Weights of a small GPT-style language model, trained from scratch on English Wikipedia.
Training: a variant of Muon for these matrices, 347M tokens, 5781 steps.
Each number is 200 + 20 x the weight over its row's rms, rounded and kept within 0 to 999. Layers, rows and columns count from 0. The size before them is the row's rms in percent of the matrix's.

# layer 6 MLP up, 896x224, rms 0.355, rows 0-99, columns 0-31
101,223,170,248,186,199,185,221,199,178,186,194,172,182,218,167,207,207,242,200,176,214,230,182,200,192,205,219,182,210,180,219,208
112,182,195,201,255,219,185,184,188,175,170,184,214,214,214,185,203,216,205,187,220,204,226,182,185,210,186,170,195,206,212,208,160
105,164,212,170,172,216,208,203,212,229,192,197,211,232,162,195,217,216,183,209,193,179,164,200,194,216,226,201,232,215,191,193,214
105,204,211,177,190,175,218,200,197,234,182,225,176,183,214,247,206,230,208,174,189,189,202,189,219,222,243,237,222,198,189,183,170
085,227,236,202,176,199,186,206,208,193,195,200,194,258,198,186,215,226,214,172,202,217,206,238,210,239,178,192,185,186,217,204,185
109,200,190,231,215,199,227,191,169,175,204,187,203,186,191,228,234,202,198,204,207,159,200,174,216,240,194,220,178,176,183,204,190
092,199,241,191,196,198,187,183,184,198,212,239,226,182,166,211,198,204,244,226,208,197,181,200,189,197,213,181,173,229,214,211,197
095,192,188,207,164,182,186,239,217,224,177,159,201,202,199,190,193,197,199,216,209,181,232,196,186,193,195,212,178,197,203,175,185
104,192,211,199,191,176,200,188,220,199,165,201,176,210,200,218,189,187,196,176,186,207,173,222,226,174,213,175,262,169,179,186,191
101,205,201,156,207,208,182,175,206,211,145,147,189,206,212,174,211,204,211,188,191,171,187,188,195,190,191,219,202,223,203,194,215
104,211,184,177,203,167,173,218,171,206,209,191,179,192,198,150,167,207,170,193,223,207,198,204,201,200,157,195,196,251,223,227,184
096,216,201,200,209,210,221,222,173,236,213,191,228,215,230,186,223,183,177,225,208,183,155,203,207,180,171,200,195,225,201,201,203
103,189,247,218,215,183,187,188,207,218,192,218,214,205,223,178,204,149,198,169,213,217,199,201,224,252,207,195,194,209,228,182,193
094,160,220,196,176,173,210,178,164,219,186,233,181,167,210,189,192,175,191,229,178,216,184,192,207,224,196,207,222,198,193,209,187
103,176,161,198,206,217,184,204,218,154,202,191,209,199,185,195,201,247,211,198,200,195,180,226,182,203,207,176,202,173,215,174,219
093,183,166,225,156,217,199,215,214,227,216,193,202,212,218,163,198,175,204,194,193,227,208,208,204,213,197,193,230,210,180,222,184
100,183,200,218,217,180,211,194,216,174,189,166,180,222,229,181,215,202,183,189,201,200,196,214,155,189,215,204,215,189,221,187,213
104,232,203,193,190,194,182,147,201,195,190,186,233,182,237,208,182,166,183,194,177,166,162,191,216,210,206,207,186,222,188,206,208
112,216,203,192,177,175,238,169,199,199,183,209,191,195,207,192,223,177,189,225,173,199,177,224,188,210,187,216,178,169,210,190,192
096,200,182,190,191,183,158,202,209,208,224,185,199,204,215,193,186,222,193,202,205,198,157,173,207,195,194,228,214,209,224,205,194
093,183,201,210,232,187,197,184,223,197,206,209,186,221,190,209,168,231,225,206,212,233,161,191,183,207,196,246,215,217,224,246,178
099,209,193,187,210,214,181,187,184,216,237,200,222,197,201,217,219,185,196,173,214,195,192,199,198,192,246,180,158,200,193,190,207
087,192,195,205,173,193,202,220,187,190,189,213,208,208,226,171,191,185,190,175,182,226,234,190,186,172,197,199,216,174,223,205,218
112,235,221,200,211,199,204,219,181,203,216,230,157,216,187,175,231,174,161,180,185,216,204,220,196,214,211,202,217,194,194,233,200
107,160,174,209,171,178,171,243,207,189,225,227,213,176,223,227,196,189,183,177,225,187,202,226,206,220,216,167,224,194,202,218,197
101,220,207,238,202,200,179,223,209,173,202,191,166,180,219,179,191,195,246,163,211,202,257,222,204,263,225,198,179,231,211,179,232
093,178,201,202,178,195,177,202,224,219,187,243,243,180,237,212,163,225,194,224,171,194,172,182,204,171,215,228,219,186,222,226,197
096,206,200,225,191,150,182,204,209,235,188,184,228,156,221,205,218,218,174,207,198,201,205,197,163,215,171,173,197,215,223,198,194
107,197,187,204,208,181,193,185,176,194,232,229,202,198,181,195,205,158,208,221,194,190,197,183,185,184,221,190,213,185,204,207,208
094,220,230,216,197,227,208,222,185,198,206,191,167,205,167,213,183,159,173,203,180,192,217,180,204,193,210,207,210,214,208,190,211
088,163,221,224,174,182,166,193,200,159,208,217,161,199,197,163,207,207,187,185,198,200,203,230,202,243,212,174,211,248,167,217,212
096,234,190,204,210,186,252,250,192,210,237,237,208,151,175,202,189,235,224,189,197,209,202,221,169,176,179,202,184,214,205,176,187
100,224,186,210,207,189,208,207,185,180,240,176,202,185,187,202,210,183,207,210,212,185,208,207,185,161,227,203,213,190,190,222,174
100,171,219,174,214,180,179,206,221,189,191,207,194,165,201,203,215,206,224,208,211,184,179,206,196,209,210,199,211,208,204,204,219
101,198,194,205,217,186,192,175,179,200,205,204,207,191,180,148,157,202,214,213,193,224,165,207,190,212,172,187,193,188,205,216,200
093,222,192,215,181,183,166,187,187,198,233,210,207,212,209,172,199,177,196,191,223,208,200,210,219,236,178,174,214,179,228,210,209
105,178,185,212,228,201,184,195,175,238,191,148,197,172,205,241,226,177,187,205,174,155,225,186,191,222,201,206,238,189,200,213,157
101,179,200,221,191,212,171,220,172,227,182,227,176,236,205,191,213,169,217,181,193,211,184,187,167,174,184,177,205,160,186,152,207
109,184,207,163,167,201,210,206,174,197,201,222,216,177,217,184,192,189,214,195,219,160,200,224,185,213,199,225,216,207,185,183,217
112,215,247,198,217,201,218,199,180,189,221,207,183,188,222,207,200,198,170,195,224,203,179,202,213,201,174,214,233,187,164,230,198
093,191,211,205,156,198,177,182,201,209,182,205,200,186,203,198,198,216,228,220,169,194,195,154,171,194,173,192,200,217,213,224,238
091,193,229,177,207,205,217,177,224,177,217,186,184,242,219,211,174,185,197,186,184,200,234,238,240,171,214,202,234,180,168,209,208
099,219,177,207,231,171,204,212,230,191,200,251,197,208,203,193,235,168,209,205,176,214,201,170,172,203,171,151,221,198,207,220,209
096,197,147,181,166,189,218,217,214,164,219,215,183,195,211,219,196,193,200,204,198,234,239,193,210,173,190,225,237,194,190,247,210
109,199,172,182,210,221,188,211,203,158,217,209,187,177,227,197,254,175,200,145,189,200,211,187,153,201,191,200,178,243,196,177,217
093,213,183,156,187,161,189,175,200,177,232,161,164,173,169,184,220,192,214,219,170,181,211,206,186,208,219,176,225,205,160,185,188
093,215,205,222,237,179,235,230,217,226,204,200,198,183,176,214,230,196,192,193,195,169,187,191,213,193,190,208,198,199,175,198,198
107,208,187,222,214,167,182,223,217,230,181,194,205,235,200,203,203,216,168,193,222,204,199,208,174,181,204,190,177,205,180,193,175
101,170,216,170,221,173,204,204,205,193,200,198,252,217,207,218,225,187,193,228,210,247,206,168,239,228,181,236,213,223,191,190,223
099,221,198,202,228,204,243,174,182,207,189,226,189,192,222,232,181,218,214,186,217,225,200,171,178,199,159,191,236,201,218,222,197
107,198,218,203,203,211,216,238,188,231,207,211,186,208,191,197,163,183,202,205,190,194,209,196,194,190,186,233,192,240,192,202,175
102,220,226,222,202,202,211,163,181,223,193,216,190,187,196,203,212,197,194,178,203,213,187,185,199,167,194,214,195,213,205,198,204
101,171,222,187,185,194,198,202,187,216,182,185,209,228,230,187,179,199,207,205,215,188,236,183,160,188,229,181,180,200,201,175,214
093,189,190,202,190,193,199,185,169,233,191,181,228,223,184,195,230,187,210,199,169,197,192,167,186,215,238,187,207,224,189,211,209
099,207,181,164,184,223,239,194,214,192,214,176,214,225,218,191,186,203,177,198,221,187,245,191,179,193,160,184,174,193,188,181,208
095,224,197,238,214,217,215,179,245,205,191,213,196,191,181,188,185,207,164,202,188,172,182,182,229,255,212,210,187,188,190,203,201
096,230,230,208,217,202,198,181,200,166,205,219,189,187,207,148,204,198,195,219,189,208,172,192,191,192,213,214,190,248,192,230,215
101,227,201,202,182,178,201,198,190,155,167,193,197,220,209,206,197,205,216,181,179,184,204,183,162,208,208,181,216,218,192,200,207
100,188,208,164,242,202,185,137,190,199,190,184,207,236,195,238,231,184,194,200,197,231,197,256,190,224,190,209,195,200,207,166,204
098,145,187,179,200,192,175,232,168,152,169,211,225,202,205,202,196,217,188,182,214,187,205,239,231,204,227,169,177,201,203,191,202
106,191,213,177,226,198,237,186,195,221,205,229,202,177,171,209,211,174,202,174,193,212,170,230,195,205,247,202,227,191,187,213,202
090,200,209,181,196,177,177,209,193,235,207,208,168,191,217,219,213,220,188,180,172,211,182,196,200,185,191,201,239,219,189,213,179
097,190,166,184,190,193,185,191,191,207,197,169,199,196,190,175,192,165,201,234,176,206,203,231,205,239,174,195,232,174,225,189,183
096,190,194,200,204,194,203,185,170,216,176,203,149,173,212,199,201,225,206,191,188,190,186,277,183,185,231,232,193,207,190,202,201
100,211,206,179,261,223,204,217,169,192,226,234,174,173,246,172,202,185,184,174,181,169,227,217,214,219,216,223,176,210,209,185,230
097,212,203,202,212,200,208,210,233,191,205,195,175,232,243,178,221,211,189,174,188,205,187,192,159,227,213,216,204,239,211,189,236
109,152,199,214,224,187,200,167,217,228,242,186,181,181,213,204,204,209,194,276,234,201,187,181,218,189,198,184,187,207,200,148,219
108,206,186,187,244,178,186,199,214,163,225,180,204,158,181,195,193,206,232,205,196,215,202,196,176,188,204,210,204,184,199,201,160
098,221,208,211,157,210,178,169,194,170,170,191,204,186,215,207,200,212,199,180,209,229,179,214,217,203,212,192,194,189,172,209,207
103,204,199,177,225,198,216,177,187,196,213,156,192,208,183,221,199,209,218,192,226,214,226,211,198,199,175,180,209,219,206,225,188
099,217,191,190,195,177,169,178,182,183,182,155,204,163,188,204,205,209,164,207,182,177,209,203,214,219,235,216,197,207,213,185,173
094,174,192,196,220,229,174,209,183,196,234,215,212,220,221,229,206,199,222,201,194,183,226,192,223,181,193,184,204,237,234,214,251
099,196,176,228,206,208,223,212,224,234,174,217,201,229,208,205,203,207,193,203,198,209,214,196,155,195,217,208,193,159,194,201,200
096,213,238,224,218,205,230,221,221,176,181,183,197,196,212,246,200,200,215,210,192,200,144,164,214,212,202,237,219,199,236,221,217
106,209,214,210,199,193,231,182,188,234,186,253,235,157,183,223,220,200,208,175,176,223,220,227,217,181,220,192,192,184,207,187,196
109,188,202,191,206,187,179,215,152,163,203,192,205,220,208,185,228,212,219,218,216,177,180,186,231,181,207,224,191,175,176,184,179
098,239,210,174,179,191,213,211,172,196,248,198,182,182,213,171,209,196,211,180,212,177,211,150,206,193,204,169,202,190,197,180,197
107,179,212,201,214,187,213,205,203,246,220,201,184,219,162,197,186,229,195,185,222,186,207,219,192,226,208,174,200,198,196,221,214
099,190,187,199,174,191,173,174,199,184,189,195,201,218,179,211,194,230,203,159,193,229,187,186,157,201,216,178,238,207,178,197,202
103,244,215,184,192,194,206,176,228,191,192,205,193,237,191,157,248,190,195,238,159,205,214,202,235,169,179,184,206,223,199,201,215
096,208,200,188,224,229,215,197,203,188,268,193,193,188,192,179,231,195,202,187,167,222,192,221,188,198,179,169,222,201,201,215,215
101,180,256,190,191,179,197,217,184,259,167,215,220,175,194,198,182,200,239,224,169,218,209,222,191,193,208,169,183,227,189,226,179
103,168,220,207,220,234,187,194,186,225,201,252,228,189,158,219,196,206,200,165,237,213,183,193,152,205,217,217,200,195,195,190,213
106,159,206,207,165,224,223,203,172,202,199,189,193,178,187,205,170,179,189,254,217,200,220,219,216,207,186,198,186,201,194,182,203
104,194,212,236,183,231,236,165,246,222,202,217,184,186,187,203,222,200,212,193,228,190,225,196,211,220,192,192,231,226,201,220,190
100,172,202,189,219,216,232,199,213,219,180,170,203,134,178,199,170,218,194,208,200,191,173,186,205,180,188,221,211,202,173,215,242
099,232,197,208,193,228,202,197,187,234,208,171,203,146,228,190,222,211,203,214,174,195,217,188,172,198,164,207,200,183,207,161,173
104,245,189,204,214,186,209,185,218,175,231,228,158,216,176,192,198,192,201,220,187,168,189,219,208,191,202,223,202,219,214,207,182
106,193,204,212,200,162,186,211,212,181,176,199,205,207,192,203,161,170,242,219,177,202,188,185,218,193,178,193,208,219,215,182,209
108,201,176,201,226,188,201,212,222,171,187,195,192,203,192,177,202,168,166,236,215,163,163,194,193,214,205,185,257,204,184,200,203
093,177,197,237,228,219,197,226,153,185,211,190,172,168,224,196,195,228,216,201,165,186,193,186,174,198,186,201,212,167,178,219,178
100,216,188,209,187,219,171,212,210,227,224,198,208,178,220,200,176,204,243,179,190,196,207,173,198,176,192,194,187,189,209,199,203
098,170,175,225,224,231,205,192,211,239,216,184,192,208,192,180,188,193,201,209,193,182,211,205,219,209,199,203,220,182,189,203,185
102,238,219,202,186,189,175,230,209,206,242,189,177,216,206,190,246,209,212,174,204,199,189,198,184,211,198,198,225,189,160,186,193
096,201,193,161,204,213,197,201,239,171,225,197,205,197,222,197,195,169,203,185,202,152,172,159,190,200,182,187,204,217,185,225,178
095,224,162,209,231,197,199,182,211,224,200,185,161,196,204,154,183,227,188,200,217,169,203,213,188,184,214,209,231,230,203,202,143
113,193,182,210,194,162,228,199,183,217,214,203,207,220,202,205,221,233,237,187,211,238,211,224,193,219,182,224,206,222,217,196,162
089,193,181,200,214,226,175,184,239,211,197,186,187,216,221,201,228,213,203,246,175,172,183,219,202,186,214,201,232,210,230,183,156
093,183,190,208,236,178,233,209,220,200,242,219,188,211,190,211,209,180,205,205,220,178,202,197,202,199,173,197,219,222,186,225,159
110,210,232,196,205,191,217,181,224,220,214,249,192,204,191,187,211,221,205,223,173,190,192,211,224,203,165,209,175,226,148,205,182